Weights of a small transformer language model.
Size: 9 layers, width 128, MLP 320 SwiGLU.
Training: a variant of SOAP for these matrices, 138M tokens, 5901 steps.
Each number is 500 + 40 x the weight over the matrix's rms, rounded and kept within 0 to 999. Layers, rows and columns count from 0. Numbers have three digits each.

# layer 4 MLP up, 320x128, rms 0.324, rows 130-166, columns 0-127
536514497487502435477426463485488522435541526447525535481512462459485481467537496498523483540515541451515510470472505500431545525461470540529473525588532567448505446479464477503555537486563512507488534507541505506487490464559424441507503531491507505546545459483467485518549455482458468450562507440418518522516548464581503532523492501496491529500524512390568504442433436531472489561558
476518537456516431463496526534562520502453506499491464557460453535518444498531481529494467488504522477451478500469504504569466487516466480460509453459491545512536534524456524570475583485492508562487505451544443525479449512541549484488478485545429521507421443523510483563518553499480535433476435479535535412465549454492452440519564468522428498464519509456541515419488449503533532506457
468509528545474510515449518412495483481446429446482430508468466471489467506586475496438469488540512477560535519431540498469520507523514476471454509489520556481508516494424499544462426543509398474525473510491512527454465512539530512525513521530459539544512570476542512523530504515505541482529466475499518551449504515503530529496433508484576535565550554554551497482507446521574485460515
425508510390530494463515518460530511508477443464523503554525560491536498501495489566471500490458494519458500479458550482434520470543489463557450517534448545468495445501502513547494487431477493479453484473497517560499527499512549530448483503501491464451507512497513447494497533452477541523451522503534442492481477478545483497521463508522599447470509554495523530445560509424535539459499
546451496493454494475525453515458486511462468519506509486530536511561506528434454502566569526526480512455502500539566519546438463462409487508476503536497479443399419502546504546545538486499483503527532516550487560512482535467466554458534541552538523489458507517536432514501448433539473518512421559567565519539554537502476489575435547495584485562531482530513502520516479536523555533524
501521458494518470513526526538475535554607540462460446483495579441571465474509507470464534443485533538498518410557608482547466441554530535493562442526500487519553527444535535483497476561537486505492566538549384439472491540460477532524545522518461507545473479485496508437558458503387491450519429453480565486500512476468495499458443506466543493508523575585495455495489476521526460465442
439534571489509462496520480527539406540578547504440412532499533553446504551533525495540520587456456547527522555536484456465584505586537474501517567497586418458513462560500485493568478512523528509479501483481549507450426452512522502463516486472513516539493467500534518529423460547488569434485504426483487479473525499534559472383508495565490505446602466533415418463449486516528471544467
532549466530458439428545574438484536522503489481440583459413476508491521563509535477479542449435460498443557520437515431509470428488502510503551527555593602571535480497461515501435495539524472533485503494514445537484472516491494515507538492525529510463532458475563551506487445496479418476475448533558510521519522527511458511543490471463550536452476549461482547466535544513467474524484
469550475564526451516497481502495548482489425501484515411555495507557569470476536501493544439531527574472483520546561509550572524445524506491533577525523558431419431488462504520510528469522494459543504538540537502529561410515525484443458514436534492496490470474520555475512428499494486447535519531442534552493520497571579514479496530449479511439551572475471484512522513527434466483516
464459513490581562514516432451559521587517545443486458519519489548470497502455461417492466512493532467513509532504484452490509494524472521502519510511483453566518484553456616462415533445471543473558511510492505533442537500474527523471614468523481501544521398497517443518485577470496520464443488535480474499427495541485454507482493503514416547457459530545486447464481510445572472455531
564538486533522514517498535466501558486545556525552518434501504561500559536512484493499520464569490457482474533475459596454552530513554487590453552479502549397527466523472442492479461477572526383493510517448570520506463460558459513515498560490457453574512487531455487548560484422462496526563501439482529526483510477530512534525417493543484448512564437486545490416498508499483518546471
493508517502489534517506522457523560533463492533524579492478470553473550589489471483567496469450520449494538437543474463521559537508478467542533474581478517498468527515479462481496502444477444550557429522520547564447471506522489468446482443587534489489482526449564459521496571517530481530494464515508481523546541460570509482529571471466518430531439502507509568517509498493548519544567
537451479492483487504517510488457553515497572519564495543468549550447536527433520498519567484533567502531530517481444558493431492457480451547510466560605499504468448445510453522532517498471446512454544522544413498448505504583478521542509518477459482530457462525467467607452518565600501523494443534563482375466515558481518450510595448530503499510503552469493568456476542498471437492506
555552456426527594462547466499535523446522531506552553536515499517542491542473482465498504543446487524563435536565462467526497503499444499546480440552525434475372521504485503410466463465485433494455459567515492501484519492483531431519472459516488481535487475521534476558475524497482502493565505433486482485480501500505493536549534538503533547466514577479502529545488494582505555466541
541501540550444533481541520564455546477485451527550584467573478539485528514501528466495474490484553481438466450464469440511408444480544486486445455510549513541445577511497571481524477520526577483484489474439413453552563582495457598457510498540507487518535529515480485503511438469533470482505486526544619449530537546471498524492522513596524443480448452512528534517438560585522466485511
442541539557430513456568467573448483487454563423551473532540502509486519542530513453529500541530555525454508496494454480468499526422576513447540563496567494464543522515535458494460498459457506492460532474558433462561476461501587500507471487515532464524535468470451474553440473486457491481501541548447540553499450523506532478498508522530511522508544555518489502477526466485517429519449
459527513486471486453556509527450468419510548496429437392522561471484519522375498503478524498380451562474450491497486461481530470547433463524543412540502513547549498427502538465502465477510516529480487503498442504493505540546543546490470441463449525447420508496500514445585505457500527459446379563499480566475532578494466491573446441460512459512564562544441534577510520477548528547486
495554510591506544470519554551506484513468461420532574497544473581463511472568532526460495501515477471492562432500466483460555539534517533445570496513454526527470453542480456468481565446489497449487469518423546502543475465578507483523504523517490509515468485542609529455492474464489519521513521563511456470491476565546516464489425551436535471487484552478503469551529512484527497553455
530544529451471443479467508509527473500493500509482521553496526546501465564503533563491541503488574502522468510463421536479522479550510563546589499508516524488417510459456534539512494490436540481479473525583560482527500517535523497487563457537474525496516589507466438479519483519527462538513482492497522440509467498501519445503530424538529502442583499538409515566496482510501541477481
510481553448467553498505481482462529546527449484491439525543496480440543557517454481524432537445504584508579514507497514511549528563540512509498561513492471487534561418489520461547486533437520497515531519482410534506511512528533503490562544513452515564526444491494464530471472541477480530523487490493535458496489519462462499498500451464453445542437524447478510493545508484457496461570
485457539474435497469423421505522442434544519484532543521500530532520551547520515506539513555545534496491537547529471466485523511501495477422518478527479471524535470504586532507554485486475482487490505503475483546504571485495511473447456523443462516531491501457513530506485567530532460540498467433538390509482507468481488541441541521509511534510522418486531482505584483432447476507445
470452557530465522486502487470515411505508504488496462509512494543484526452534472595525512469527474486498550521430508509483564571461476591449453507508508500539523452558556487494461490508532504412444483519557491488493463508462496504483420459463510483449499441458478518573561571540491489477484450517508456498573562437453435498518435537486439544542508473512456505571471489490502532523465
497612564461477526498499479502461489472542533501489563439512621481373507483526480521503550492512514475382463501455524440549514466463456523523480495555503520594537483381519484485519461528526447536507476506483462512520563466480466480497540509527422499460438479514504434449500487501505445513462524510475519524467534452466449458458467502457563485422526408507490463515521491499546532470558
534509434480558476468455466492412520506536521520435488510478479488570464440489513501519471532480481544490496537530579488453499511411500451468488484526457427455519477522528534470531568531493447468503417390572437555493559517522545512518532457571567507571509501564502578484415440374559469518473500461448516497520449532504465566536440506582518468476467543458500503537472437467476465493489
455498469512543464458454458513511470508583503468504521488484482437473410493526525548519520477476473556472553533491518531481458557537534483529579478536421462525515509486529506551504485487469511462558521398457510517524467484494458528477529433493493489437526524444501509554539511546483593478513485503560504559445429546517514487506486521498506464507477480456515532477546456456494511510508
488500504511488490503547584548465537540530515555412480496500523525536500538489416506507524534485505562560492551535482448546517533500485505574588563473457517549496464504515470478438486524416465521477468491510458540540456518511451417499455492522434459474477435484488499463508483476475508542471501498542469552417493466487509607523513548497499533577506394477487556468503512480500488483554
515428577531470519521449499511508430514435489456420456542444458459482545423554561503439504470513527419550495445508504477524547426465518518459543441511541469443490437484495458572531529492525506546512511517533530448495516563498570503522488532491531450536483495404572571520517491519515491547505482492461538523493572477445460439497505460548502478457449522502462478523443550504543511481515
450477420531492492523571537511513488464436556459473465491519497538415426468542497506495518489467471523535399468555517476521554428524543517504516489483534518493544399495467454476541453490520529501461476567543490458528475494527593508490481513559513584532530495512470575453451476449453507502548551500572441531474462484444465540505421474551453537478472528496516509460459480499540541465509
520569519557568479503487514547526456556527480532503571548415603583465553469393493461430527503471547470508514535503547514425520561500489564556516479488537492463489492500491494448533565475550456510539561443507474492534503506519471484535486484469454448439490479581457412555494494497530499485476476502591437466561509499521457488510495538487451424508539487495394491584459530532526462536458
547501496460453525547508553458476528472445455460567485514559486494476428476596506525537509463462508555486550453520528503515474524487586545485449498520453491477551514472485526494487501487461514500569461472489516500506485522516381540497556479545501522445524556465468456463617545517365405483532529480506478457482438510502538481488422587490465465509475534394474511543526502436469506489515
524466596444483547499468483542464527544485498569489528502518507491511545457520495530522459532529493482487480535550474494580492502490532444543485446475456520546530472518491501492495540442451457488411508467594509504556511432481544465485470469461501483496545497418413447546439456537482454569442503435544512508497472536472494466562525457568539554487526498537521517497488456528473542493516
467490481523525486580551570481528501566600529468483481568533503461526506578528567582510452489390461502542465543508468528482496500500525508492562472449560491511496486455449558510541518524500480483461548483494481465475531445528457400512437477485487417507487500559525468489498474526520525513493532510478528533516444529510411519514490568543484454490536460522492444527525520531447468516497
509459556489453535495406479465517517528502449523486470559444477532484503478440495404490475552459537570506457387456483537554519523503485537471502505518541502535537495474551523446511511449549449506519462469490496497435457461508527443517588492547517489448515443511512526486488519493544513468445559557448475502508483494450474534572539422484480470533546456495458551488551486525495481596503
529584489477477469583497502546491420502469523478483469489451454516411448476505577458548573497474559386495417556527439449533570513491512488526529533565467501584494536372556441537523489479503524517485467470522540524501578459482454498522530477497484470504482493490552476521481473462494482465528483472416538473505469472526538501484479510494436496494603463520523502471437473551462605521516
574551559483481543496476545441531477528572510437490528502530471529469507496512490571546571469434442513535503511483581462447521492544500510427501430494465458427572412487537528490498495569517496448544492501528540558518523486485507554496512532560492554507474407496505552528563569487423469492491442558485517457531577515492516483499536548473494469482549548570422518515470529522474528473433
502484481526517499489553459444486449448508477500541447524516442447512491418496537564513516528456567472481541526455471515524498441482427482531483520478528478470433440499451434513514455534502470441537511540517535506523560552452549515562462552455499531472508573478432491542488513550394523497523507514502484489561558423406483497464449522560498544453538534513457471467506498454533445559541
459481505462480466506410421456540483541525526527485560469570518478479497485428543546522505550540479561482583516503484490498548491537479568525443515545443564504540508485432457489504457523508526538484480496479500519571516524499439505494538478541534552500546602443506563464603480447476461496473439480544489566489475490521471515547519552474490535500515482496499497479521497473467440502524
# layer 4 MLP down (transposed), 320x128, rms 0.31, rows 130-165, columns 0-127
469418531482514548497532555399455496472481488451480497538545561474571479524477501509502464470520540510494526475541516488440530534515478523443501507494457529491455449415545522570503486471528508467468535500470538411535535463496486495497577513550531578470535405507512522446515481450543516533460458525533522531525486477470496498463435563475494595541492569501500534536527479489499445511499
519501520514457471574550539493478458428496500517514481529480571529536565517388530441461510436505462463521535508452547469479495472544577469487456490462464551481477458472522483482464456514515553456499475495437522475568557440447525535485475441452485464493527490570482486445571457533450496458501474461506476580578402490470523470460511491468492460461460462497459501474519544530498514455545
543505500444533471484543477491537469521600518501488546462451520465515433550453500546541525473468428531468503527439552558476538530494442460520498458447478422500544435490496491460503581520490547540528455555530601542485477523458451548531562508429495430483481477488533461570491488499461494541498503494586452490523504515515458442535474481472474529549513468544477512478477436531446532523504
535529566521563495513517479547519529516507517501474522446506561487551576556490517453476491444461505499498486520528497535553544529509466485472551585480563524501429493522510457522526448473538488476525459465472506507531464489486557551514474543563462534552583502486527494541534470565516528470537481506525500484498613493505468499501455526486466488573461549437570449556567493515512551497433
520465488586496491466467506519525445431498487445560415536544508506467488442527471517484460479548474508460458465469569483436518462544555463501462528519521488495586467558509473548450511560455533448477577568468531516478465529557488503517573596418512490558533500466401480473524449491501475509436518556552454514414499470484540468493501509557479606488481497487450432482525531438495510457471
477485513525545461506528587491536481538483505474442492443530449484610578507521467585547543545520497514506479530506520558451564533552556509539483439512497527465482542442531551472575529486485533498433533496629447518467532603493499528512484464513538523476463528510466482516479520504574433471536498638548510483526514519468484543496544432497492502523571519591467520495471499513446507490522
486514451438468572477489433497444486561482479514419570462517477514520500554488515563508510519481503439472505483496475442454430487562452541502467479526549473504491555476511478494508532479450509476440498491503508487466472571540529455504475474552518576433477551548576498439476595564519533540543499535466558472457580495520449532474536466439519521546487520497514511548451446487543518475506
563458483518585564486500545498415518516546495515516483466513518487504506504458521489568470426546446525485588489524463494433527488493489493498443498499495501540573543398559519486511501519449488487560496491503489534432533528470542509405400525537483469474533519579493476485509510483529405498514540448489525475562498451521516568543507553501468510482571563534503508527475485505568517494511
505493480504488516562536535478472522471484505587487463426425527487470493477509527519528500484443515508482539511639499488487451496457565485479511515433450464488542587541516488507474539527520554588538531489515533473482495377529450479541475507467557504518514594518457537489460525509506570500526589494479486457507416454487483499509551556455453487532506513451525486454468523473527530529408
547527479453465519493461577557458488487514513521512452507486478473475528450506537529504499559520517508494548471455505610541450455460443560526531452478453507437606551515484534499503575507497479492520573492563490479512494454478505524555492497522506553535477464460477557418464515521413457504509480517482494457521455458551541488517519479516492493483468525498461478395470460526547480441598
470549508450523496554464463491446458526568472572469494488517470477486477499523540486486451518494578554496482456448499476542458461425528479439496443498553495571555507499486460493482488495521411471558526438519525516489546462492532529544488443469546580474515467579479530498453534523512444424464534442421499568455462539559436518499486421443464511537520513436525435544549512451439485537532
594595534485493510513495448481471423525545465549493568542452533544481573491466557510498492465505549549491516456457500537556469426486458499467536455520508469472491472534406438502492527449521467545493519508415486519520447494525487443496560468555490486608551435522530450458554496549535533499469491502532453512500521445456425440511466543505425431506485496503451504493524402540462486494506
549611450516551469510546464526486472443526486455482548478511459540545510527495429492517462470549492475504495474512519505498549516512550546472534521501564490510481485482485525458445474441481510501509515491506437437476436526492468506515576545490481484450468516494470510498516506466498513514476580535502561535557509527470387405493461527455493517470468468513508518498617535444540542512487
473448544504529477538527477483457468460490424501509453429486524510453515444466560506460491426416550506438510539462527531527505503493492451455522487499458531502524518525529490503520520530569499533499480541529481511474521559485440509528469547466534497465497527559503451539491459460577565425518471502527525461450467503496522434463544511461451443498470507569465520487521435427466508494497
481528493506518476465450421448537519476574546571508505543453492534578474499464584496543501522549509578533492444489502496495566489547502523502546427493511516451520517510462496495555468498547487550524552527510471552499480595504529408544546427514517463513528437529456411529553555520461455522479503465483489570524544518468537502504442551480495546436505463508416474477495504462510512465533
537433499560455492479435474516524551485453535554518457438441478522462525481523522564507458496504499493439591534509534496509458463450435526518522503544475582529518467489500504474525447497542497479491478519523588459554522431520457483539443537534473457518461504541467534458492467544537515500474485510481521419475553521517443526469548492521488497559526484451515501476556469476412575455476
510400470474525593571493502547493576475453545563512483569494549519554478422445503477475419536426464485534515587545548448512558535456551522513543465527490425499527517542566553554512470502500544513508516532523535492555448563582516493495532562486484580538440449488434473530464486495564496502521485551568480474445562486472520477548518495466486496492559548520462557542485514422481431495516
527537483513488523464489596529476522514405466440539499465552565512551541550515486479508556491507524432522446525432514491488531529576488551524569545541471520543478509455539496557429533470466522485503508524462380438458525548469547453514487464479496505498518513537509469416504559502550504471477530432496457503540425519495457531533482519443500556469477490467551567515440541508540511419516
450500554469574552524476451515499472438473475526437497502426513487556536510491540562473574506512504546534458532552450499551569455569443585535511486562504459542434548504453468450481500483507510501486467568503539501502517512481535467456501511451457469491534485515593496481507560519498498539514450478468546529438472495583524526475417464544466525514553526493528488485480405502545499484545
540488478477472485447527551560491506508492513491529491464484511452474472514558459542389541405552459460489543445531495478522473549506409477494446471441556490446524409470474429502559502483532530514477474535514450553555461509515479458553515431509511512505418481594461512492503503555507482455520454494463477486497510520520498575471574479501559541466513468510455522500519515575488490488575
471519518488464504537564523517521475611542488544550440503509490563475531488398387512503523440497479432486537527444415496562537479521503439540582532565478461481483471502477467457590504505519515503498483539486486519477502468549494472472461433438469471433523505495457484484526485501544491428504528492496555444455492479566478536484522489500470509534465530454431508503550468492448558489459
393523461505541486578464543482513614526414520457543454504398539477495500493498466543472509440503505550449553463472503463522535552550501558479486431526530555470521456491428428502491509497530474511482505494526522523485476494529496490417504474474517453475552392522544464516500431540492414522532460553566486540581532503495495469449478487449485460456517523480509529488511467461492530497526
524518518493485456606534496481574505512565436493475549478517486488473516547482482607534524579462509470552605465494460507490502503556536537555514539437517519413545474577524496506477529517487514605501470443493484509514485491471525552461494509472516515485597554493489515485456488566453454463531560540500412569467442528406529450557504431538500541504510540530520476443553455471502505510469
591484545482452500455518466532473524583430427478505556469489491520477503514483499451522478467542522540449414482476539491499543506486516557483499522537502529486485562499365555460495564467452527487433523501473498446481458530522514453522533545522500503519503531516514443457565479487488578539504520534528413461517584473520440537480459481531497504476507445512564476495532516487544509451541
549492525461540559472531480493448501502556484539470494421512492480488515495530517535546480541517490440476539562511437500468515524562501528506472558544517490465595482531552477440403499499536521537543490510542447545560538534501519409516504458503513540576462504425461516484481523547523499522545473554489495408476472523483463484557504465500504494495571564536496528496496488433525520521492
511506497526543479514457483523492518568494510454506455477419442422563574565450481515520568497470475573491539511542530463508437526461478530575559469505442555477482427531531523444502472532515503466538502514492513588444512458515477498603406486514549540515554468521485493613499509551509432403476472543511412471466531498463446449571457503446544442471504540477519472523492466494539505447467
477470471524540478486475513484360544498494494462537525401474563510467516435446433440420544556468564569519483526531568455522540475449498510527517475480553501557536470545479562545479483532489566507501497494479514464492491528507548448532478512500473540459487572408436435520538504515490493510448432508492586467485510485562515464535515468563462492455462505498457478454471489465468472556486
487530491461507544514469446529491510456508494519466442498544522472500510501555550529456531538503431479491571589525574460511549521536488451581506540476488492456584523529551495546471516559524529507573457462457547567411566549501460521492468443470508508489584566523485521456415465534518506489554502532528561510496510470492509449505525496491405467454448491543493423449522509485447498483434
575571565494532464543458460487586518510570519485557469536505538407525527513412503495467553414489502504518546445519407468493447497435491486536442467402569519494525555473504440463468482481527540577506513449537562528463534524526440545502533432446497421474532520512522473490491534467461532530502501498521550470458452539518513451507498489518469530486515509492493492537455547426530493478459
506467505456467551513467451485544432482464449503472507565502539472526527547439552458544471446545509558484518518451473542476470558544480471489503491531551496568473487531464480445462442502492516502433489491419557464492505488599512433483509447566490587452494503418542520431571512503546467451421457490466509533472612537463437455502550417481553492484549473564505513526518465524520528493491
493481436505514491484530556551509471534559478524529555492531410453506482487488472480539538479463472550485528544532468498552516463503570472538492490436438509481494478487457534518558570533513481534518514542456529487483494437546470573458468512502484424517602542601500507530598460481507515531537500513443495549454495483464495459564394400536474449495465562520483536491538524474564567501470
433476471476445408534498488495505517532525477471460535473517510454496474494468520475470473489473544553434487492392509516482558505521488486507494470431498437493539512559465465506467509513474477567488506575501433514488496448510464516516570482496556499504508527510483487487442455543501433488489548562560528474536473472471480500421577486480501490546427497467523484466558451511570521446489
450527572440497573477509447539527501533541429480486532513522545466517556503437481515455541446576439521510447450482542512516569468464474498480459541511474525489528487508475514452496469435500530472498446488530561489479517549449584443490429515491509438513478501503560416539521543556501533504389475481524512481487473506548475499546519561567504550525467457461455548517502541527562537534468
529518451492476480458533500512503474458466455403529492540515590487469484468474457484528469476572510495495521529477520584554435545483473463448500585482519554482504472516507528562547482494476451414542453471462462538561505534520564501489515567552506430481497442551489464487523481517470459483545473527470472531566525449556508556493545545485514566479458448464501364570557497548472449527485
545570516517550462490499523505597523520484500523581521503454471486500510482495500471502506555548493492502521459518508469514554510429540490513548518503525440587529506522504563492485449504574472414487526469432524489530542533488532539564526496577460514486421536514492542541613568451441470456494605435412470503464469508546500493480457468490500478502577504578499478552434483481508505550462
585445485418452498468493566533470540527522477468460455546549499508516536513414505524493446516631528482565552489539520554494510565544498490522515465504549432505491490441457563530529446491491485502524492565552460562455537507480462468547553436467523516504464522508477474442424518469488527576481527533491507504553525491545564513539465508538519597476472571533419525479490501486511564426522
# layer 4 MLP gate, 320x128, rms 0.312, rows 131-166, columns 0-127
490516529448469526553488516524470473473475492506538502395477559448537553451502528441515466544479424485505536516514518474544499472480529561474457504495446524503467496460536551481453407518489526512493488463485484427556533530507482481507465515469480429498495452502465477575517464475517499549563533461479438574539480416520484527534473440496465460519373481434525474532523458468534497542533
459508479528483518553390493522454443513486427402496482512510533505497462464500526481558441597547497507498503467489487508475526516502457511483471533472525559544519468508426510528576487513414433479500433463467459486520545547488511531413469457497535551448452576479482510475507472437456490473494475464503468496491508501485511550494459418455432522552483480472498567528574477546493486509548
489542507508568571495542440507509470509475560524483504438520443529502461529545483532513510513460496495523464480446542472462390471527547501465475514534544521544526520469555497475493452456504506578498527482496481468448489462538502493527491520481437496582424447519557554480492465478582498498474502486533420461509487483493521473492530466555508450521571502566520506401517427525466512464501
550452462502554531494578518504515543495505506488506496563533492549490525517473480526552439507477499550462485508504456421560438488506510489437499544472462547491426439519489462542484557542458489560513521485476468551451570480472473514553491533482398481406554517474510530501524517467486426488494451499450506464485475476511493417506502612506506494527498543521418464534480469456505442502504
495493467502496501524540566496467500520484488492480513510516489503528484482498607413489490496538467458502473435446534591507504421578462479516548519630523549559549533468555551474439493474411535507569483471544484538458466522500548566526429529425517526498544509522566485429529477488524530484599503584533551475429455476493460446395418541529523541424512508546449504502430493443562533560446
533470438482458458549457494426462508531518490499501562495457514486550497480518493420441439542487487467547405498488435468424517575611476515491526516456458478463522511507493492544375521466520552467499524466555521432408521529492453451456478468491491553565528421507544482419408526465491521563481463494489479510548458539499557470484505506455502486537538448504508454511464541481478503505549
506511499442494455542580524525522487518467500497486419513464493441567549524461519483527474513520487499501482485525530547450534487469466481478484525439499496498529529489513534486557501478527446510506595502531501494527569540471497457532432489413477467415459513442449464574579450532544478483468531467484499443465485434469535490505516488440503459527553495547543485496563481512528507541556
473498460494460544517458457486538479527470435439484491578522500550430509558486508473470471548571478504496540538545487487457531411555478495537497451544538463487498516483513567532576493505510537521568533427525546467527469553528522532471565502515560507510416514554552524487537479419483447500474535508457456501464580616496504547493502485530550479489468494483469467530476462566507460537577
554508458472479457573566523529452586502472483504504424551550423392531539477490531502491542491492557494514487501492520484506439470529479593543555493484536460472514530536476504544496528542524484493521528520510505544504532525509534580468488502400553530502447567434455565451608477490470549546532470475544497589543526493556534539473457527499550477514443526478515447518509514491581588478517
472470499510551484482595523505516520480507521417431488463523476500534529463479519512428505510462484510508524536522495387540485464417517556473470507488420454532463551475561448458509468517515475538519481529457510499548545458484476525509535519523549491467560459521473517489461528461538495466463472548492510480436472594556470463485518556503426455578408533602523456598497436475516491491500
498489496455548522459510491492553560514496487499519494528549511503480427500464454470521508539486495544439450434490395429503477524474427464512492508596495531480489475490526486485574441502481409500527422474497488489512444546499502547506482494552412495477433505495513511467498490492509503549509451488456421557490533485542460553485425437563472457445496483477527502477540465452537526493487
492498549478434473445529506506496585521545521486495442495496486507547545484489516487494536525485495477534495487460442499457522477465445477534543503504537496483623532478437480580543508509427510522448454552450567497534478503525474517462539431486510490552529439524440474478539454493513580516505523438546551441437455496529545507478449563572463497495532483556445488481459516494423541473484
492491471528510469485497418484469608566544539509525477498498530461473611397498476425526561442427564558495494501503429437471486490523526476481512526494477500568504463487536456455450476551548444487497480560536470522517566510508441546429527505478523504524542525560437496484586503564520516481437497521459507437473545578524454439405439514577544413522517518498559476472476456494444515551513
502500458525412528517549543500542495562529470473493527438510458511503522514496489408558427504546486464466444524449441489505541532509521462538506518452596465519507548602559527450518462451453578414470480433488474508468558498519556561537512473593497476523484458536509501473555531501552421513538477462540547469461500513574547496445567502505483463504395488477448536472488543470527492503553
472537513494516521511459465535540458494533508485494515478438546485536537512559459560474507472555455571466504471488526473543512502566520564494497538492498550532470504469447476555560496454555538525585510507548481511515562577536542488494552515460484515506558592483526503451488548532566449529457486489522573536428474502466495461606441467460467501456492433443530484500505460497503481524499
518484568565489559546513509431525507498477466526563484420565484449522436536515527462546448596412434512456527569542494462556483481524438563531468531549490460561573500506474478455521471488481434539497488478525522577442501490545445544571521489476504514558499519519471470471453442463536542467433428513533505477495552403555563483504423495537466509498548480552514483484474547403509434477512
453588450519520530516528516544514484539504521522457492490480489493480525420553527485511498489476514473526527482475526493506480473540488530546450517458562435548523462544546460494526445462413504567521511492506467509549541487508589555493539494520566549471463441534572530456555596562468488508494546572509462477490497479434446497519479523530424448476544479467504527557511518492595528511530
533487487551600537479565524463552493481465531457542548446521472487564502435513513484513531492482491545475484483481529418554479525479493492520432550495547478495578460460522454451511472483478449555463493515460442486441545450444449512499505492469497496548524420441544510573504578500497473458482458459511498551486517516500500493493497532544494505543472560449542504462536494542471518498505
474492504561495569481492572521546461474533475487469449537529512538456464476557439533516469634506549508488496565483518442492469423463485526496423567568505479454500498474516463455494483523465508496526489495530443467509504578482479457465567503522472514488520469502478464512558480518526499510479502516503439443484495535552522421490477494550492491548455424474512568471530448481493475441465
499491558499532467531536572533504448527581526501430476440468496504487487486510405551474520484508545480534605492503475571563605510518545510498514431471534501531427517443523479518411486535464544507490529516530426572497581570509485499474502543533524498431505448522499474470483497482470502501481486600497522484497443433574478511421517460551484463482525467509447547502541483537517519525505
478548545542499474498578510547517523472448457443465577485543534487508475463528568506502490533578436466464542499509496537518497516523499501556545572533466491390527512538527537547519502534523489462557503480539538461472485533461506511466572484626471553464455492510512567441503476423519513508455495506439547508448445561527504476569495506569504522463455456549438515531540494502437481394428
512510519509548456477518565529536504535481559515525561577449511490508500483484488565535516496513534476456568528408487492478525461477469557498487509511525467537523544420555471467541503491498480588481601604515454607503447401432466466484467517501483487484470465470568454457539477447551511540479547463436520484431481524507504533482447541521508484486491485452459553507549499441516577554440
449475457532465498452471508472436443523516461450549541541493456526555527590503501440517486534547488572443532528492536517498467526466428446524527525486511508548509503542461480505478539531460514496457444484511409498539501441570512533483574506499467531450518493506550564571492438430602450468545512499455551538455495479455460461484467470512510504492492495548512514496487583534493503538510
512454508479495489523548490555492517495532499455468512464538441467442547492478464535508573552473462450464508502542521494507456489500509529522483536457484513500547524504510481507465427498532418420512556447523460496478550555500449472506503554515508482549514518493475457491487499513548505525464494469452580423517510490468516436490462509397490486539511487585510469523476573543539450488422
442489494471538482519430518483523516506539438440425473484446471569504524481556488528513534462546524517456505564440494549492531462447487578465465441587527502465529497480482519584442494486532497517489511384546478462523507504491521550472580555559510493495495509503517521504483428391515467575415546511542532479439470507459496472537511481541496455453533501558433455558496466528444526536453
496509522501407494524526479394534482488491504539462536500465485485546500432511540497521465565514588554469544474507527454461507526401534559502528492512474485511509518453462468511502486502504536544568452522519563419464518537439554513497442527545498539565505480529561551552556473530426496490467460524484461499568540474544497463504517436559461475475476575551530457475445539528512535488492
521432403442528501494469502515482557468472490453562458510458511491634457560502531493523513529489431492458520511510492508497542512482406412444514529474475501452497470569506513533464429507483488447507516513506538485482468531449599545523532465561494519565468519553506501514443461456569473443433529473462455536505494529433434531476519502582552527488537508438430407527509541480538473488485
442522544604407483499509480489450535488514413513542445453493457460497457480482548449532442516517473515483502441543478485571529474503481492492508483538548545469530538489527506428484548512533512505504432537483473565473505509508488482510487484487447616540474506479480503552572496427508509508480511530446530456465483493564470489497471465520492540507515514496499467450508519498465625467556
526413512513564464475511456457475487485460494464448486557491462494522513476500454458496471450493470559478470524492524462511492427518495507546543471553478569537555519441538520480458497521497506475431525466503490535477586548603563504538518530548523558502558501564532440434462527415534520524464470455496442581458502531424516427531465493495552517484451510531519449507511494514598563433564
485455471560536440497527519494510508515473522459402503461535437454483478533505513527479515467486478529455456542485487536529481512578430444536544452443529512451566486505522435493538488506512436508540490480533534475533483506435497505527498452500475498534502594464540474529467485513526525458452489548495528513491506518566499442524465518534545412514505461445530406462529493551512548467492
530528493552471446533547465481500529517529563462546475466472437497486500440539526489555592473485494491530539469486591515500467441513552550467449472529566508460478520506471539463552544520487548448521448519526501542483504497510499498532474526526469523513558433502457487571459466447459402514479523519449493481510477452507600526501530515537511483509479524556412517492473575520535487458529
493524458572575534515502501438475466531481461530541470459437475504504512519514488456514526518438529521521526534519433490482472515515514511460487515538466441442484509585499480527492576547564462532402482515530521566486509418448554499572480542518518565445480471525487496513524501501476516524441479537493490502472468517505476475532537478532449495542461526576483499475486479584447443406459
475515486513603502495469480474558497505455463427521519490451458454439500449439486474538599454440493532475520492426460447487486547599542552457424470453547496453491554515513544491524505459474543474534495435500560537447500501468457541510514467486498472465506560453511496507501489512504532524478566461492488517516437560533516505444580552505541449490434526542481461569531446446448496489463
488438440505481435534519527495488532540462432453474563450476473527445441525530521481514482465387501541525528471512489541458521460498480497452450479511543547500490486440518383490541430562536420522484478464511532442494494521493480528469519531530481539556481548481530486514462529442578583510443560459524468511493538455537499485499500450474481457511492473488531508453452482506490501558518
436563448466517501557476487472466556505458558417446479531475551552441459452552552474543508498419506452464431549484565515510475471493466466427437532503554521458533529487560533500533448535463514465489562465540558433431536469530514568491488463438518496512567538491503516555540428506444439503477534428452559439542550543508487478517486458507512483454584499450518480500478462513443508521507
506508485508509479435550428395513482560490456522489525509543483502522456502513544521432474477476501436450578458529490477456442503496468616496501492510553516455462517486522513549509550505493508525583525436442424550481496521503439500543451468530462510476461472510502498506498456453472524442556489522494554480465585487535515490444507553450519472483492491555486476490494490493465495435539